python train.py --d_model=160 --n_kv_head=5 --d_mlp=640 --activation="tanh_gelu" --positions="rope" --rope_fraction=1.0 --init_std_o=0.0 --init_std_up=0.0534 --beta1=0.9 --lr_head=0.00511 --warmup_steps=403 --decay_fraction=0.879 --seq_len=768 --doc_mask=true
Each number is 200 + 20 x the weight over its row's rms, rounded and kept within 0 to 999. Layers, rows and columns count from 0. The size before them is the row's rms in percent of the matrix's.

# up: layer 5 MLP up, 640x160, rms 0.108, rows 311-332, columns 0-159
# down: layer 5 MLP down (transposed), 640x160, rms 0.0929, rows 311-331, columns 0-159
up311,102,205,179,190,196,185,219,235,186,185,203,174,183,190,209,214,194,190,197,176,170,175,217,233,193,192,209,193,201,186,243,184,183,222,215,225,239,172,206,200,202,202,208,204,160,202,187,167,224,187,169,205,204,187,185,201,202,204,171,184,221,202,210,227,207,194,182,222,239,187,209,183,200,241,201,203,208,223,197,190,210,179,213,199,151,242,213,197,132,204,210,180,184,229,237,187,229,216,174,201,168,209,217,197,209,212,208,176,206,188,234,203,183,162,208,198,173,167,205,214,193,178,201,204,207,216,190,212,199,193,225,150,216,215,158,173,216,227,218,237,187,202,189,206,219,210,217,211,224,188,196,174,186,190,217,194,222,196,178,227,209
down311,112,230,159,192,198,168,171,222,180,194,227,213,208,196,216,222,184,163,200,198,225,189,187,247,213,221,199,215,197,221,213,209,202,189,218,206,222,177,202,184,181,209,187,221,193,215,216,182,254,197,217,216,182,202,187,203,190,176,200,210,220,216,208,214,204,198,214,225,195,189,207,177,194,245,197,184,229,203,178,205,175,200,199,206,177,213,230,220,189,212,208,175,200,235,222,187,200,200,201,208,205,170,191,183,172,183,224,181,197,194,251,171,151,198,157,206,234,145,202,205,189,164,226,193,164,190,201,183,198,172,180,192,174,208,211,214,194,204,199,198,218,198,184,167,198,213,216,223,192,209,219,215,165,200,181,205,218,182,162,242,213
up312,102,218,202,205,221,217,187,217,229,230,185,217,169,216,206,191,232,183,201,211,197,246,170,193,200,212,225,172,183,237,194,171,201,242,238,200,200,183,212,186,174,183,211,213,189,228,163,187,201,194,169,191,229,199,201,190,189,190,177,192,238,175,194,194,214,209,187,202,176,195,187,212,239,171,224,206,188,186,209,185,175,185,171,177,201,207,245,214,167,184,190,193,193,197,203,211,208,231,207,215,170,199,192,219,169,213,205,204,219,227,193,198,211,209,236,229,205,198,181,199,196,205,233,173,202,152,199,183,213,195,198,178,210,234,187,195,189,183,189,235,170,230,213,174,193,204,170,193,177,163,177,200,186,204,197,236,190,209,240,219,229
down312,099,201,212,204,207,215,213,241,230,205,162,216,186,202,183,187,235,183,213,205,226,187,196,206,180,229,215,194,177,208,171,211,170,193,186,207,181,202,190,227,202,205,199,196,221,216,206,189,185,199,182,210,184,190,177,180,197,212,173,222,233,206,190,173,163,232,187,203,181,243,167,172,204,196,228,216,210,224,209,204,163,168,209,206,216,189,224,191,236,202,184,227,221,220,146,234,159,201,178,225,188,217,220,227,201,213,255,224,181,189,214,196,159,163,215,177,189,175,221,208,206,179,179,203,215,209,200,179,218,206,193,195,208,185,199,199,208,231,188,197,207,174,194,187,219,184,233,211,180,188,154,208,190,212,203,188,160,195,206,208,195
up313,099,212,190,189,190,194,192,213,207,194,207,195,164,219,218,190,208,166,215,230,156,192,192,198,175,200,169,182,212,218,193,195,205,135,233,195,196,197,184,212,189,201,214,201,225,184,202,194,190,191,202,196,175,205,189,220,196,185,224,202,183,191,186,163,204,196,202,210,243,232,172,255,218,235,186,196,200,232,155,208,221,197,172,207,209,210,183,180,199,191,182,170,207,199,203,229,232,167,192,153,229,181,191,204,192,163,185,176,178,207,196,204,245,201,213,213,188,206,172,186,201,181,188,191,220,188,179,238,205,227,201,211,224,206,222,216,198,202,188,203,233,218,210,161,207,207,252,190,177,199,188,171,207,219,189,205,185,204,228,208,220
down313,096,208,253,202,214,232,234,216,220,211,216,214,196,181,182,202,216,208,199,193,228,221,202,207,171,161,190,215,171,189,194,194,200,195,190,193,191,237,190,212,216,192,161,207,201,182,236,188,168,220,172,163,177,210,189,207,177,202,179,189,189,209,216,224,190,193,209,180,186,209,223,180,197,212,186,187,255,183,199,208,188,191,196,236,237,229,192,172,232,227,232,218,185,169,184,198,209,207,213,219,154,189,212,232,248,215,209,215,217,180,198,167,168,175,211,196,218,198,235,177,200,188,222,210,196,184,194,199,188,214,197,209,173,221,197,206,212,210,181,242,206,193,178,188,148,186,208,183,205,186,185,186,171,186,222,212,176,210,187,190,193
up314,102,211,169,215,166,195,180,213,199,224,196,166,196,179,165,222,190,189,212,210,185,228,178,196,190,203,185,163,181,219,208,207,187,206,228,206,204,177,203,222,186,165,197,203,169,215,207,204,204,182,205,210,217,198,221,201,234,179,191,210,200,200,172,236,187,205,206,218,213,201,196,206,211,223,234,219,250,208,197,194,209,176,214,151,174,239,215,194,215,199,197,201,207,242,242,180,212,200,211,198,199,158,170,202,195,194,228,228,183,162,206,230,199,160,185,204,200,184,179,170,214,227,221,168,189,236,207,200,208,199,230,196,198,214,202,195,202,215,201,220,177,199,183,227,238,262,189,179,202,209,213,180,189,179,198,227,215,213,224,203,229
down314,112,238,205,190,201,219,205,218,186,183,207,183,218,183,202,183,182,193,202,184,170,214,220,198,193,201,182,159,226,197,212,205,178,196,227,182,191,220,208,210,172,177,201,162,193,255,200,174,200,204,234,183,198,212,208,196,198,197,210,195,189,205,199,200,190,227,180,205,189,205,229,192,198,229,204,239,207,210,204,176,152,223,239,157,210,207,152,194,210,183,213,221,206,191,196,187,161,212,187,203,163,190,215,212,191,191,240,246,193,205,214,188,193,168,224,164,178,177,216,182,210,229,194,212,175,227,207,196,211,185,196,176,206,238,179,218,193,169,202,227,235,226,233,216,217,214,212,206,153,214,200,179,205,215,204,218,176,189,210,174,219
up315,098,221,191,201,183,189,204,218,220,198,223,203,188,197,196,212,235,194,230,235,185,253,205,204,184,209,214,210,205,209,220,201,182,207,218,194,219,220,232,193,174,182,202,184,148,190,208,178,210,173,190,209,206,194,178,176,187,204,202,175,210,214,198,173,206,226,167,196,205,184,200,185,223,190,204,241,188,203,148,237,194,200,199,201,187,192,211,212,191,169,190,215,204,193,172,180,212,219,239,211,184,164,180,197,163,193,222,203,158,195,211,205,174,211,185,234,187,199,225,202,174,191,239,209,216,222,204,236,160,180,168,179,201,175,184,224,229,202,205,241,200,228,234,204,215,179,226,180,235,223,197,192,204,206,196,243,215,204,192,194,197
down315,102,199,222,214,180,212,213,178,205,224,207,191,176,214,213,229,165,200,209,222,188,203,162,191,191,200,166,198,205,184,179,195,192,206,180,198,200,216,155,203,193,199,171,191,190,230,211,218,203,189,192,165,172,201,211,210,214,229,208,193,262,175,220,221,180,181,215,194,222,218,193,225,199,194,193,172,229,240,242,178,197,230,204,213,230,228,158,222,174,183,196,221,215,221,211,171,165,215,197,218,196,178,217,225,220,151,216,230,207,200,201,191,190,183,224,194,173,180,183,204,220,194,196,197,195,196,215,225,207,260,190,215,230,218,200,167,229,190,186,208,211,201,192,198,178,227,199,201,199,175,202,190,165,195,174,206,182,212,175,190,200
up316,091,192,167,153,190,193,190,199,183,204,206,210,171,227,206,189,211,193,194,219,230,249,184,162,203,187,201,200,179,196,230,205,193,187,191,212,202,164,212,216,207,162,200,199,187,238,242,157,185,205,231,222,177,192,209,210,220,239,218,222,210,220,187,195,186,176,210,203,187,243,161,194,192,186,225,229,202,178,200,173,206,213,196,200,157,204,194,186,216,176,178,189,211,223,180,193,198,152,224,181,201,162,184,244,198,177,188,174,225,195,217,184,231,178,212,206,206,205,190,208,209,232,231,167,204,200,197,231,211,207,189,174,206,163,227,222,202,205,221,173,192,192,203,202,222,215,195,210,199,177,171,195,198,209,199,201,219,221,207,181,200
down316,085,202,183,231,215,210,236,219,198,201,219,213,224,236,204,217,217,203,203,176,195,174,198,194,190,189,254,188,206,186,226,186,194,195,193,187,234,208,190,194,236,226,217,208,209,199,184,216,191,164,190,204,172,220,168,181,200,185,178,214,201,183,230,205,237,211,192,200,168,214,194,192,181,194,215,201,175,163,233,172,222,216,238,208,177,183,174,193,203,202,219,197,225,209,242,192,235,191,204,157,168,204,166,238,172,202,174,202,199,168,183,216,236,223,203,220,188,199,166,203,183,198,223,188,194,176,236,181,212,236,171,210,183,205,188,191,209,187,184,182,193,208,210,193,164,195,184,186,189,199,223,204,206,201,201,187,199,198,247,162,210
up317,095,229,216,182,201,217,231,178,196,180,186,189,218,169,227,191,237,184,213,181,203,204,189,189,182,231,208,195,175,182,191,213,208,180,188,232,219,189,233,174,191,155,186,230,187,173,211,190,195,209,207,216,203,156,230,225,210,222,176,190,193,192,190,184,229,209,216,203,207,197,182,240,216,176,194,199,203,221,206,204,193,217,206,184,188,211,171,184,220,214,199,220,245,191,200,214,229,212,215,199,199,205,196,227,161,188,201,216,183,210,190,235,188,177,209,206,224,194,192,201,182,210,189,148,206,184,203,190,220,194,204,166,223,193,231,207,182,229,201,195,193,200,182,145,214,170,187,213,217,215,207,214,235,145,231,212,179,252,189,195,216
down317,098,188,187,195,222,195,212,175,175,182,193,174,212,207,236,186,216,197,204,172,184,205,207,219,182,198,197,203,214,166,199,227,215,240,141,193,184,210,186,202,172,202,229,175,193,205,173,191,227,190,172,190,172,150,191,196,196,243,234,218,222,203,184,204,172,197,249,199,190,206,207,194,218,151,231,215,197,195,202,203,217,224,180,190,203,212,212,206,216,237,240,211,235,232,166,209,244,216,217,171,194,215,197,183,183,177,214,201,179,202,253,208,177,197,175,179,153,208,190,215,196,201,209,200,179,171,197,195,185,192,205,195,196,189,212,180,224,217,230,196,217,229,205,189,199,195,200,173,218,216,214,207,189,204,205,177,199,207,209,214,207
up318,089,211,199,169,219,191,181,189,206,224,207,216,221,204,179,240,197,204,186,174,196,239,206,187,190,233,219,180,238,205,213,174,211,209,175,192,211,213,182,184,187,207,174,210,175,176,233,185,198,207,190,175,196,194,201,228,210,185,209,162,201,245,175,194,183,232,200,172,216,215,186,215,208,209,216,238,219,189,186,221,194,183,167,198,241,191,171,160,174,184,199,217,227,171,185,224,176,205,217,204,220,180,199,240,178,185,225,204,199,193,198,226,189,178,202,225,152,254,169,209,209,192,200,203,185,215,193,193,219,199,188,188,195,192,215,220,237,202,194,189,214,200,202,211,226,201,217,163,193,225,248,186,200,171,209,232,211,187,206,181,193
down318,085,198,179,211,176,239,207,195,215,208,174,180,221,181,194,161,216,200,177,208,204,195,193,214,204,167,189,190,227,221,201,202,225,192,232,173,218,190,212,178,227,188,225,183,216,205,191,194,229,193,219,202,183,239,185,201,186,194,221,212,168,200,223,224,194,200,178,215,195,194,248,198,187,165,204,197,192,206,204,165,178,236,207,199,168,222,182,228,226,150,194,202,182,186,194,175,187,199,185,209,209,213,249,201,198,206,184,219,170,183,196,163,257,195,195,183,222,203,203,211,212,222,191,208,205,195,190,221,183,206,170,196,229,175,212,173,211,211,173,230,208,208,259,183,193,192,233,207,193,185,175,210,167,216,181,165,203,227,201,203,187
up319,107,237,209,187,243,157,216,174,207,181,226,201,176,219,191,184,212,228,221,173,200,207,206,234,193,191,211,210,167,201,232,220,173,187,223,174,215,214,200,228,214,188,217,189,189,200,228,186,213,196,169,219,198,174,175,169,201,226,187,207,225,229,219,181,162,185,183,188,218,188,181,166,212,211,210,204,164,216,179,206,224,232,222,212,198,187,245,202,180,205,190,247,199,197,175,153,199,210,216,185,167,185,205,206,173,205,192,203,187,193,179,198,191,218,182,227,213,206,183,192,198,173,205,190,228,255,201,213,178,227,190,183,183,209,177,192,247,200,221,187,175,221,201,209,196,203,183,191,199,191,200,203,196,177,184,189,233,183,232,185,191
down319,107,204,206,232,179,215,243,272,150,179,181,201,217,223,200,194,204,246,173,190,221,199,166,198,223,209,180,218,197,194,218,183,206,223,196,179,184,205,202,213,222,238,169,208,214,167,174,164,194,226,182,185,200,229,227,218,191,210,200,204,217,187,204,215,187,206,214,187,197,214,213,214,185,190,154,198,228,206,229,178,217,231,195,196,217,185,212,222,178,190,180,193,171,202,184,171,158,179,210,210,206,156,217,220,232,203,190,228,219,170,199,193,201,184,226,186,198,187,187,207,188,206,185,197,209,195,205,186,225,194,232,204,157,198,196,204,211,192,200,216,214,200,154,206,204,214,210,202,168,179,189,166,199,204,224,220,203,190,187,202,209
up320,081,181,202,213,232,192,212,193,203,243,198,210,175,159,210,236,202,159,195,193,212,184,168,194,222,215,194,173,215,200,204,207,196,202,177,184,211,184,203,211,176,174,208,229,212,192,229,180,211,179,174,179,227,213,221,199,221,150,195,188,193,194,202,212,225,198,199,169,241,208,205,199,220,197,212,277,224,207,157,220,186,169,185,200,193,190,191,208,206,216,219,222,204,231,182,215,209,224,215,198,171,205,208,221,212,186,198,182,229,194,193,206,232,230,239,188,188,218,174,203,228,198,195,192,227,209,169,190,193,182,215,196,218,215,191,180,228,187,198,196,196,232,215,209,209,190,201,195,193,166,229,159,195,219,188,252,195,190,193,213,185
down320,109,197,185,202,204,194,174,184,189,207,215,211,171,175,183,212,195,182,214,182,229,233,170,189,210,229,170,180,214,215,184,220,231,175,186,202,208,205,202,205,191,187,203,245,212,190,205,172,201,155,165,216,215,205,219,212,232,180,186,173,177,190,180,196,184,176,186,207,226,195,203,214,244,198,201,239,221,188,170,225,210,172,196,207,172,207,201,206,174,247,192,217,194,236,194,191,191,221,191,205,151,197,206,215,138,184,196,174,220,194,213,193,210,197,218,202,180,233,212,197,203,228,208,197,224,212,180,215,217,174,246,169,220,208,199,203,244,172,212,218,188,229,193,180,221,218,205,179,197,170,196,190,191,187,203,221,222,218,201,205,220
up321,106,201,206,183,178,187,224,192,174,189,211,173,179,172,238,201,163,196,201,192,236,214,200,223,187,192,179,220,212,198,228,202,222,214,206,210,200,163,207,235,204,197,197,174,199,202,207,226,221,164,200,235,197,171,208,208,209,237,193,173,184,216,172,172,173,216,183,159,226,204,166,199,192,193,212,218,218,172,217,193,162,164,213,205,191,216,194,180,177,213,207,238,235,182,210,188,237,219,199,218,208,196,202,194,175,181,200,184,182,187,188,208,217,186,229,209,223,204,232,195,208,208,180,158,191,219,197,224,229,188,180,198,225,212,178,226,210,207,242,178,178,237,211,166,193,206,221,212,210,196,201,173,240,181,205,216,204,212,231,193,227
down321,110,187,226,219,195,191,227,202,186,197,209,184,227,190,197,220,238,184,182,206,212,209,196,202,203,207,159,212,201,206,168,209,194,219,218,216,225,186,176,202,206,209,201,206,209,155,207,184,193,211,201,193,154,213,178,182,201,195,187,203,197,205,200,205,179,186,194,233,199,183,207,215,191,196,202,200,218,234,163,210,167,218,163,193,186,239,194,217,150,208,224,204,173,201,200,214,203,189,214,173,177,220,198,201,201,194,222,200,182,199,249,181,190,163,153,201,181,214,207,229,232,165,234,256,190,214,220,216,213,190,240,198,197,229,224,193,196,216,196,188,197,158,203,244,220,198,200,201,199,221,174,186,174,212,232,194,181,204,196,152,196
up322,102,207,157,206,201,189,193,214,201,192,230,223,217,194,184,200,176,198,218,171,201,204,195,211,217,219,218,200,243,244,215,168,186,184,227,182,185,183,197,191,199,213,213,195,205,223,215,220,201,178,211,205,182,173,188,211,188,208,188,194,218,168,183,213,207,180,189,201,235,218,223,210,191,191,210,190,170,212,171,204,213,196,211,222,233,225,195,181,167,262,215,227,218,197,215,199,204,199,218,213,150,200,192,240,178,165,188,177,189,207,167,165,254,182,192,237,227,209,224,207,186,236,213,195,185,233,199,202,217,187,202,184,226,181,196,198,239,154,207,180,195,207,160,218,222,201,241,211,215,196,212,196,200,186,199,212,206,209,203,201,195
down322,106,219,243,202,215,200,185,190,217,213,172,223,224,194,182,230,210,200,175,157,185,198,233,153,187,187,174,185,203,201,185,165,187,196,231,211,181,197,220,187,212,198,205,187,215,208,191,209,211,197,205,185,186,185,209,200,184,179,189,216,165,213,200,252,215,165,194,172,179,222,211,227,179,224,195,197,192,153,183,207,211,179,185,196,186,182,197,235,168,205,191,195,197,191,178,245,212,218,189,245,213,187,201,224,229,215,177,203,183,202,218,224,226,198,223,191,198,176,210,210,206,196,234,264,206,212,224,185,179,213,209,213,169,201,181,211,196,246,217,175,184,205,178,214,205,207,203,213,217,235,222,191,192,189,165,186,199,208,184,201,177
up323,100,218,179,175,206,201,202,200,188,184,198,196,183,181,189,174,195,183,191,233,212,169,215,196,205,183,185,216,220,184,203,184,194,160,201,239,236,194,228,186,190,181,193,233,205,140,213,187,194,204,197,213,179,216,170,188,192,208,193,215,190,194,210,201,164,211,185,209,208,197,219,228,180,181,181,213,141,246,174,172,233,221,200,225,208,192,227,218,226,205,184,230,214,215,240,170,204,183,178,180,177,202,211,184,191,221,174,191,200,239,178,212,177,219,231,199,156,202,195,205,221,174,173,185,202,229,162,238,191,195,214,213,179,195,217,189,220,197,204,205,186,212,217,204,215,206,192,172,197,200,200,173,195,209,215,171,233,225,183,185,195
down323,093,194,195,209,180,255,234,179,187,248,177,193,185,206,210,210,199,179,195,223,168,185,191,201,212,177,200,167,160,210,183,204,183,162,240,187,227,193,179,169,199,223,173,172,203,191,244,219,200,182,194,185,210,189,193,236,178,208,219,201,221,201,189,231,211,229,163,226,180,183,194,225,197,193,181,209,208,190,226,169,208,237,189,182,222,197,212,175,216,186,223,217,178,185,186,190,181,180,198,235,194,180,171,198,229,227,219,232,193,202,223,210,212,184,158,207,208,175,197,209,233,198,177,177,192,187,196,231,221,198,205,208,223,224,219,202,181,192,177,241,205,200,210,215,212,212,202,193,198,229,193,184,187,217,196,219,196,193,211,171,170
up324,102,193,196,215,196,203,174,220,201,214,216,199,206,223,225,204,261,162,198,226,194,219,181,225,215,200,207,187,179,195,183,225,177,208,226,186,209,153,203,209,167,146,228,231,221,221,215,176,187,209,189,239,188,203,200,203,205,186,195,221,202,203,209,162,228,169,196,185,170,217,180,204,216,204,234,219,205,201,156,208,189,215,188,182,232,212,209,214,154,189,183,212,221,182,169,206,218,180,213,201,214,196,217,201,164,190,202,201,183,209,179,174,225,226,204,222,189,193,185,216,186,201,223,210,219,208,210,197,151,171,220,179,227,176,189,210,197,228,213,212,196,202,211,195,186,228,203,201,240,198,167,214,182,189,173,208,176,195,170,217,220
down324,099,196,209,218,179,201,218,191,251,189,187,170,230,186,204,211,230,205,175,251,215,170,189,207,224,177,200,214,184,185,190,217,197,207,177,210,232,189,231,179,202,172,179,244,187,221,166,216,202,210,221,192,208,194,210,222,179,227,237,219,163,198,206,209,201,228,196,184,188,209,221,175,187,196,199,228,212,177,157,176,208,198,211,195,228,195,182,222,195,194,214,244,193,172,156,202,182,209,189,192,203,203,181,200,212,227,183,232,236,204,193,215,170,221,210,191,217,181,217,210,203,160,194,210,197,206,221,201,191,227,216,179,217,191,219,191,211,194,183,184,223,193,232,167,162,203,188,174,196,201,195,183,185,207,203,181,194,175,142,208,214
up325,093,213,191,207,173,189,187,207,173,231,217,215,208,206,199,161,220,195,227,194,165,238,180,212,224,203,189,199,179,191,179,174,168,210,178,193,198,210,201,187,194,168,189,203,187,199,171,201,181,178,186,199,233,167,210,174,216,169,169,206,221,160,186,208,202,209,173,234,203,229,220,205,209,184,195,192,213,248,186,193,192,207,166,199,220,225,227,221,211,186,224,189,216,201,210,153,186,193,169,207,194,208,208,200,185,224,199,223,224,175,234,183,194,190,222,231,182,206,204,229,204,170,233,204,202,220,217,227,182,196,196,183,198,227,203,215,206,192,232,190,142,188,174,227,224,208,203,195,232,185,211,180,186,238,204,203,173,192,181,205,234
down325,089,210,220,216,218,186,169,230,225,176,219,210,195,162,213,216,198,200,216,198,222,213,214,216,197,198,220,185,241,179,173,170,190,220,208,210,221,185,209,180,213,200,218,216,237,152,189,188,185,197,221,209,164,199,217,228,226,227,194,183,239,204,210,191,203,202,192,199,197,165,221,218,202,197,185,180,167,202,195,188,223,225,209,179,215,227,206,169,190,216,206,188,144,222,198,235,175,206,183,177,186,207,195,215,203,197,172,209,191,214,151,190,169,171,232,174,213,199,196,204,183,205,198,215,183,208,186,191,178,193,187,168,219,202,189,207,254,197,182,192,202,195,273,191,212,204,215,199,214,177,189,189,182,191,218,208,183,201,237,189,206
up326,102,203,203,193,207,198,195,188,215,227,200,179,218,211,197,193,208,210,235,191,203,190,192,149,205,204,183,178,204,241,205,215,206,218,203,207,235,210,234,211,188,213,182,213,190,187,164,154,187,179,189,182,270,217,212,200,207,166,170,188,192,199,169,201,174,213,210,212,229,190,165,214,233,162,200,213,225,180,189,211,194,202,192,202,183,214,270,226,208,188,185,218,210,226,189,171,213,194,195,212,202,181,180,223,190,231,182,204,214,198,203,201,192,199,202,183,203,192,191,203,235,197,215,171,178,193,211,190,180,206,234,205,217,222,184,175,200,194,191,184,217,212,232,202,220,196,190,176,212,186,211,177,178,134,206,217,180,211,163,187,216
down326,099,217,218,216,204,210,183,173,194,177,183,224,207,208,208,186,208,213,207,238,223,187,212,249,233,180,194,173,191,211,210,197,186,191,211,212,209,197,175,208,190,208,183,211,201,220,170,230,222,224,189,176,202,209,180,194,235,184,231,201,210,179,178,206,186,183,189,212,160,192,205,187,217,217,217,164,205,202,218,233,174,203,191,197,195,197,188,234,224,207,200,196,218,197,207,209,236,225,205,171,195,209,221,180,186,180,202,168,186,193,155,207,176,195,161,196,230,163,183,170,208,193,176,222,181,210,200,166,209,209,203,200,193,249,221,200,190,208,155,219,218,181,191,243,158,210,201,212,167,205,195,225,170,193,193,230,211,155,210,233,211
up327,094,218,204,189,218,195,232,215,162,199,220,213,163,152,199,234,216,195,185,193,203,192,207,241,183,181,203,216,211,194,177,167,217,193,158,210,218,222,170,212,184,225,233,187,220,182,199,184,242,173,176,183,208,205,208,190,199,204,215,157,204,192,199,229,198,216,209,177,196,203,170,186,207,178,192,194,205,193,219,210,212,192,255,197,197,176,201,190,193,206,163,192,200,222,216,222,169,187,228,203,170,160,183,239,201,168,225,173,187,195,198,182,228,216,214,203,164,210,206,201,203,194,232,190,188,200,206,196,214,188,173,194,180,183,175,159,232,235,189,193,191,214,195,185,196,209,202,183,211,186,210,173,234,208,219,224,225,212,208,234,221
down327,087,170,184,228,234,223,164,234,216,230,219,191,181,230,200,157,224,170,189,205,196,195,200,184,209,205,212,192,177,194,200,210,215,194,208,190,195,208,212,210,198,222,142,217,195,184,181,229,235,224,241,169,199,197,163,222,206,193,211,243,184,184,174,189,232,210,223,243,195,228,195,186,202,208,236,202,191,161,205,185,199,173,207,195,174,194,219,201,225,189,179,170,188,180,229,199,231,218,229,227,206,191,229,181,213,223,219,220,192,193,175,187,206,219,170,211,188,182,206,202,146,218,186,198,185,165,209,208,198,209,208,200,197,200,188,228,189,193,205,198,203,174,197,207,187,176,199,224,183,177,203,192,205,178,196,155,196,206,194,192,174
up328,096,219,182,186,193,187,176,207,185,206,220,231,160,208,185,189,209,190,214,153,174,256,191,223,180,240,218,192,207,212,203,216,191,198,211,216,181,182,195,197,191,224,179,191,174,217,209,204,194,208,192,219,203,196,189,198,205,177,220,173,212,235,215,187,211,207,208,202,222,171,179,206,194,185,225,251,183,239,196,232,217,187,187,215,206,174,214,211,226,183,190,169,218,194,163,197,214,181,201,220,188,166,199,227,206,194,209,190,194,212,185,167,202,208,181,250,187,203,189,227,185,234,236,205,194,235,197,202,169,230,217,211,172,204,178,163,213,200,218,224,163,194,193,203,203,181,208,201,207,232,170,163,219,223,207,165,206,203,212,176,185
down328,091,178,179,195,198,223,191,190,227,185,230,174,180,215,222,185,186,193,229,186,179,227,183,205,205,223,205,209,223,195,218,167,214,219,226,189,199,197,200,218,208,178,208,199,189,202,198,184,195,225,193,194,227,200,214,172,165,177,229,231,227,192,192,150,220,191,203,198,193,172,211,213,186,209,188,242,185,218,214,209,187,223,200,238,195,248,222,230,249,200,204,213,214,168,225,238,192,140,190,184,196,185,198,201,151,201,184,184,208,193,198,192,189,191,174,179,220,217,194,195,193,208,203,238,176,204,179,180,189,185,202,200,209,158,170,151,174,214,182,173,218,219,212,196,213,224,197,224,213,212,199,205,204,231,180,214,204,207,217,210,203
up329,100,229,173,217,192,194,215,196,215,206,194,179,220,178,214,196,237,228,177,194,193,219,180,208,216,204,215,214,238,190,208,152,178,198,180,194,200,200,193,172,202,154,175,195,194,179,233,198,196,180,181,217,201,224,187,170,192,213,179,172,204,189,201,227,201,228,194,160,218,220,226,184,200,169,224,171,190,223,204,192,199,197,215,239,202,222,192,197,184,208,188,238,209,219,234,202,218,227,201,228,194,208,182,220,189,224,180,210,184,166,203,196,218,152,172,206,173,222,222,196,234,211,192,178,243,182,212,196,196,226,224,149,197,196,200,186,201,193,224,216,177,194,173,186,185,202,199,164,182,155,191,193,201,190,190,208,219,164,221,214,206
down329,102,193,187,217,178,181,179,173,183,147,190,235,179,201,189,216,221,208,225,182,200,208,196,223,206,202,208,184,209,176,222,196,197,235,183,202,169,220,217,211,201,187,197,207,180,192,218,198,192,188,195,195,176,189,151,189,230,197,196,198,212,209,181,211,182,197,203,201,235,241,196,173,192,198,217,168,204,207,199,206,224,171,207,202,230,233,217,166,166,202,187,196,176,207,196,182,178,254,212,230,202,197,212,184,154,237,211,200,198,193,232,214,185,198,203,187,205,208,222,230,200,196,152,202,213,156,213,221,206,213,218,199,222,215,195,238,239,203,202,191,186,205,181,187,208,212,192,229,205,152,176,230,199,180,183,213,161,184,202,236,203
up330,107,204,226,172,203,174,224,211,174,211,193,205,175,183,200,249,238,191,243,172,220,211,193,217,184,211,198,182,205,183,181,190,234,183,192,202,218,189,197,219,191,198,195,193,184,176,173,219,189,188,182,174,191,185,176,234,190,192,191,184,213,178,179,202,188,186,212,182,218,227,185,218,205,241,202,183,197,246,182,172,202,187,223,215,177,244,233,154,160,220,179,194,175,199,193,191,198,185,170,203,194,203,198,205,194,192,167,209,199,211,220,190,230,188,207,201,152,183,203,173,207,250,179,168,201,186,203,194,215,224,234,203,227,215,189,221,224,196,190,211,180,221,215,224,179,212,214,194,198,183,217,199,237,227,207,217,162,221,207,201,215
down330,106,206,224,165,181,190,213,219,207,212,222,206,176,220,239,189,225,199,203,193,206,216,167,207,216,241,186,184,193,185,193,200,201,199,227,210,162,189,231,191,216,208,204,207,219,174,192,197,192,175,176,227,178,198,190,188,227,223,179,185,189,192,208,227,180,212,219,200,196,213,202,187,198,199,200,172,225,226,183,210,188,191,199,218,242,225,177,272,222,216,161,189,186,192,161,196,163,218,186,205,191,199,194,180,181,235,202,220,169,190,206,194,230,167,222,229,212,169,214,200,213,216,171,186,241,221,188,210,207,215,222,159,213,191,223,209,190,198,189,207,185,196,161,193,203,199,193,174,209,214,217,199,195,242,175,196,192,192,174,218,157
up331,095,205,199,206,197,205,191,220,183,204,198,212,196,201,216,221,193,202,218,203,234,209,205,185,191,189,137,196,184,184,220,171,181,204,224,170,187,170,205,214,205,166,222,207,190,206,179,192,217,187,196,203,177,189,191,201,200,197,188,190,201,208,201,201,183,190,215,201,212,180,234,218,200,190,200,197,196,220,179,198,205,179,194,209,172,249,197,208,194,193,195,171,179,226,191,183,188,175,147,193,158,221,238,205,196,223,192,207,208,224,224,193,230,184,194,184,194,213,192,240,179,252,197,207,218,198,206,209,198,208,261,189,228,163,199,195,186,208,225,230,189,199,164,234,245,233,175,197,231,143,171,210,207,221,194,179,198,219,221,194,183
down331,096,224,209,205,177,184,197,250,215,195,196,184,210,167,138,241,201,190,192,190,215,206,204,197,243,208,204,214,182,191,208,192,219,205,196,189,214,183,214,190,218,206,185,179,182,194,229,212,187,222,204,223,179,192,230,196,227,172,209,171,178,219,195,175,204,215,193,185,196,185,196,221,191,207,210,184,176,178,185,216,197,208,170,235,207,211,216,213,214,206,157,196,185,201,195,204,185,202,230,195,212,177,169,230,206,166,185,188,219,209,171,186,171,207,223,194,191,193,162,187,207,195,188,208,230,187,210,206,206,236,191,205,197,229,176,213,259,228,189,190,164,154,221,176,234,184,202,189,197,221,202,176,242,174,188,221,225,212,222,214,216
up332,099,210,165,220,191,224,204,189,157,228,236,171,205,184,178,219,205,214,178,217,214,234,214,226,207,193,180,170,188,226,219,193,191,197,180,207,215,215,196,188,164,195,229,177,206,243,192,200,170,197,148,182,196,228,205,205,193,208,211,196,176,176,214,229,170,215,191,227,232,220,169,223,222,210,218,192,189,185,192,213,191,217,211,199,191,223,181,219,183,191,196,190,201,210,230,204,220,178,193,202,191,209,191,223,211,194,221,177,158,210,219,224,196,184,172,210,184,182,206,219,222,231,200,188,214,209,213,182,166,215,222,211,188,220,191,182,186,214,222,223,141,217,181,167,217,190,234,190,255,187,190,188,217,195,211,206,189,205,169,177,194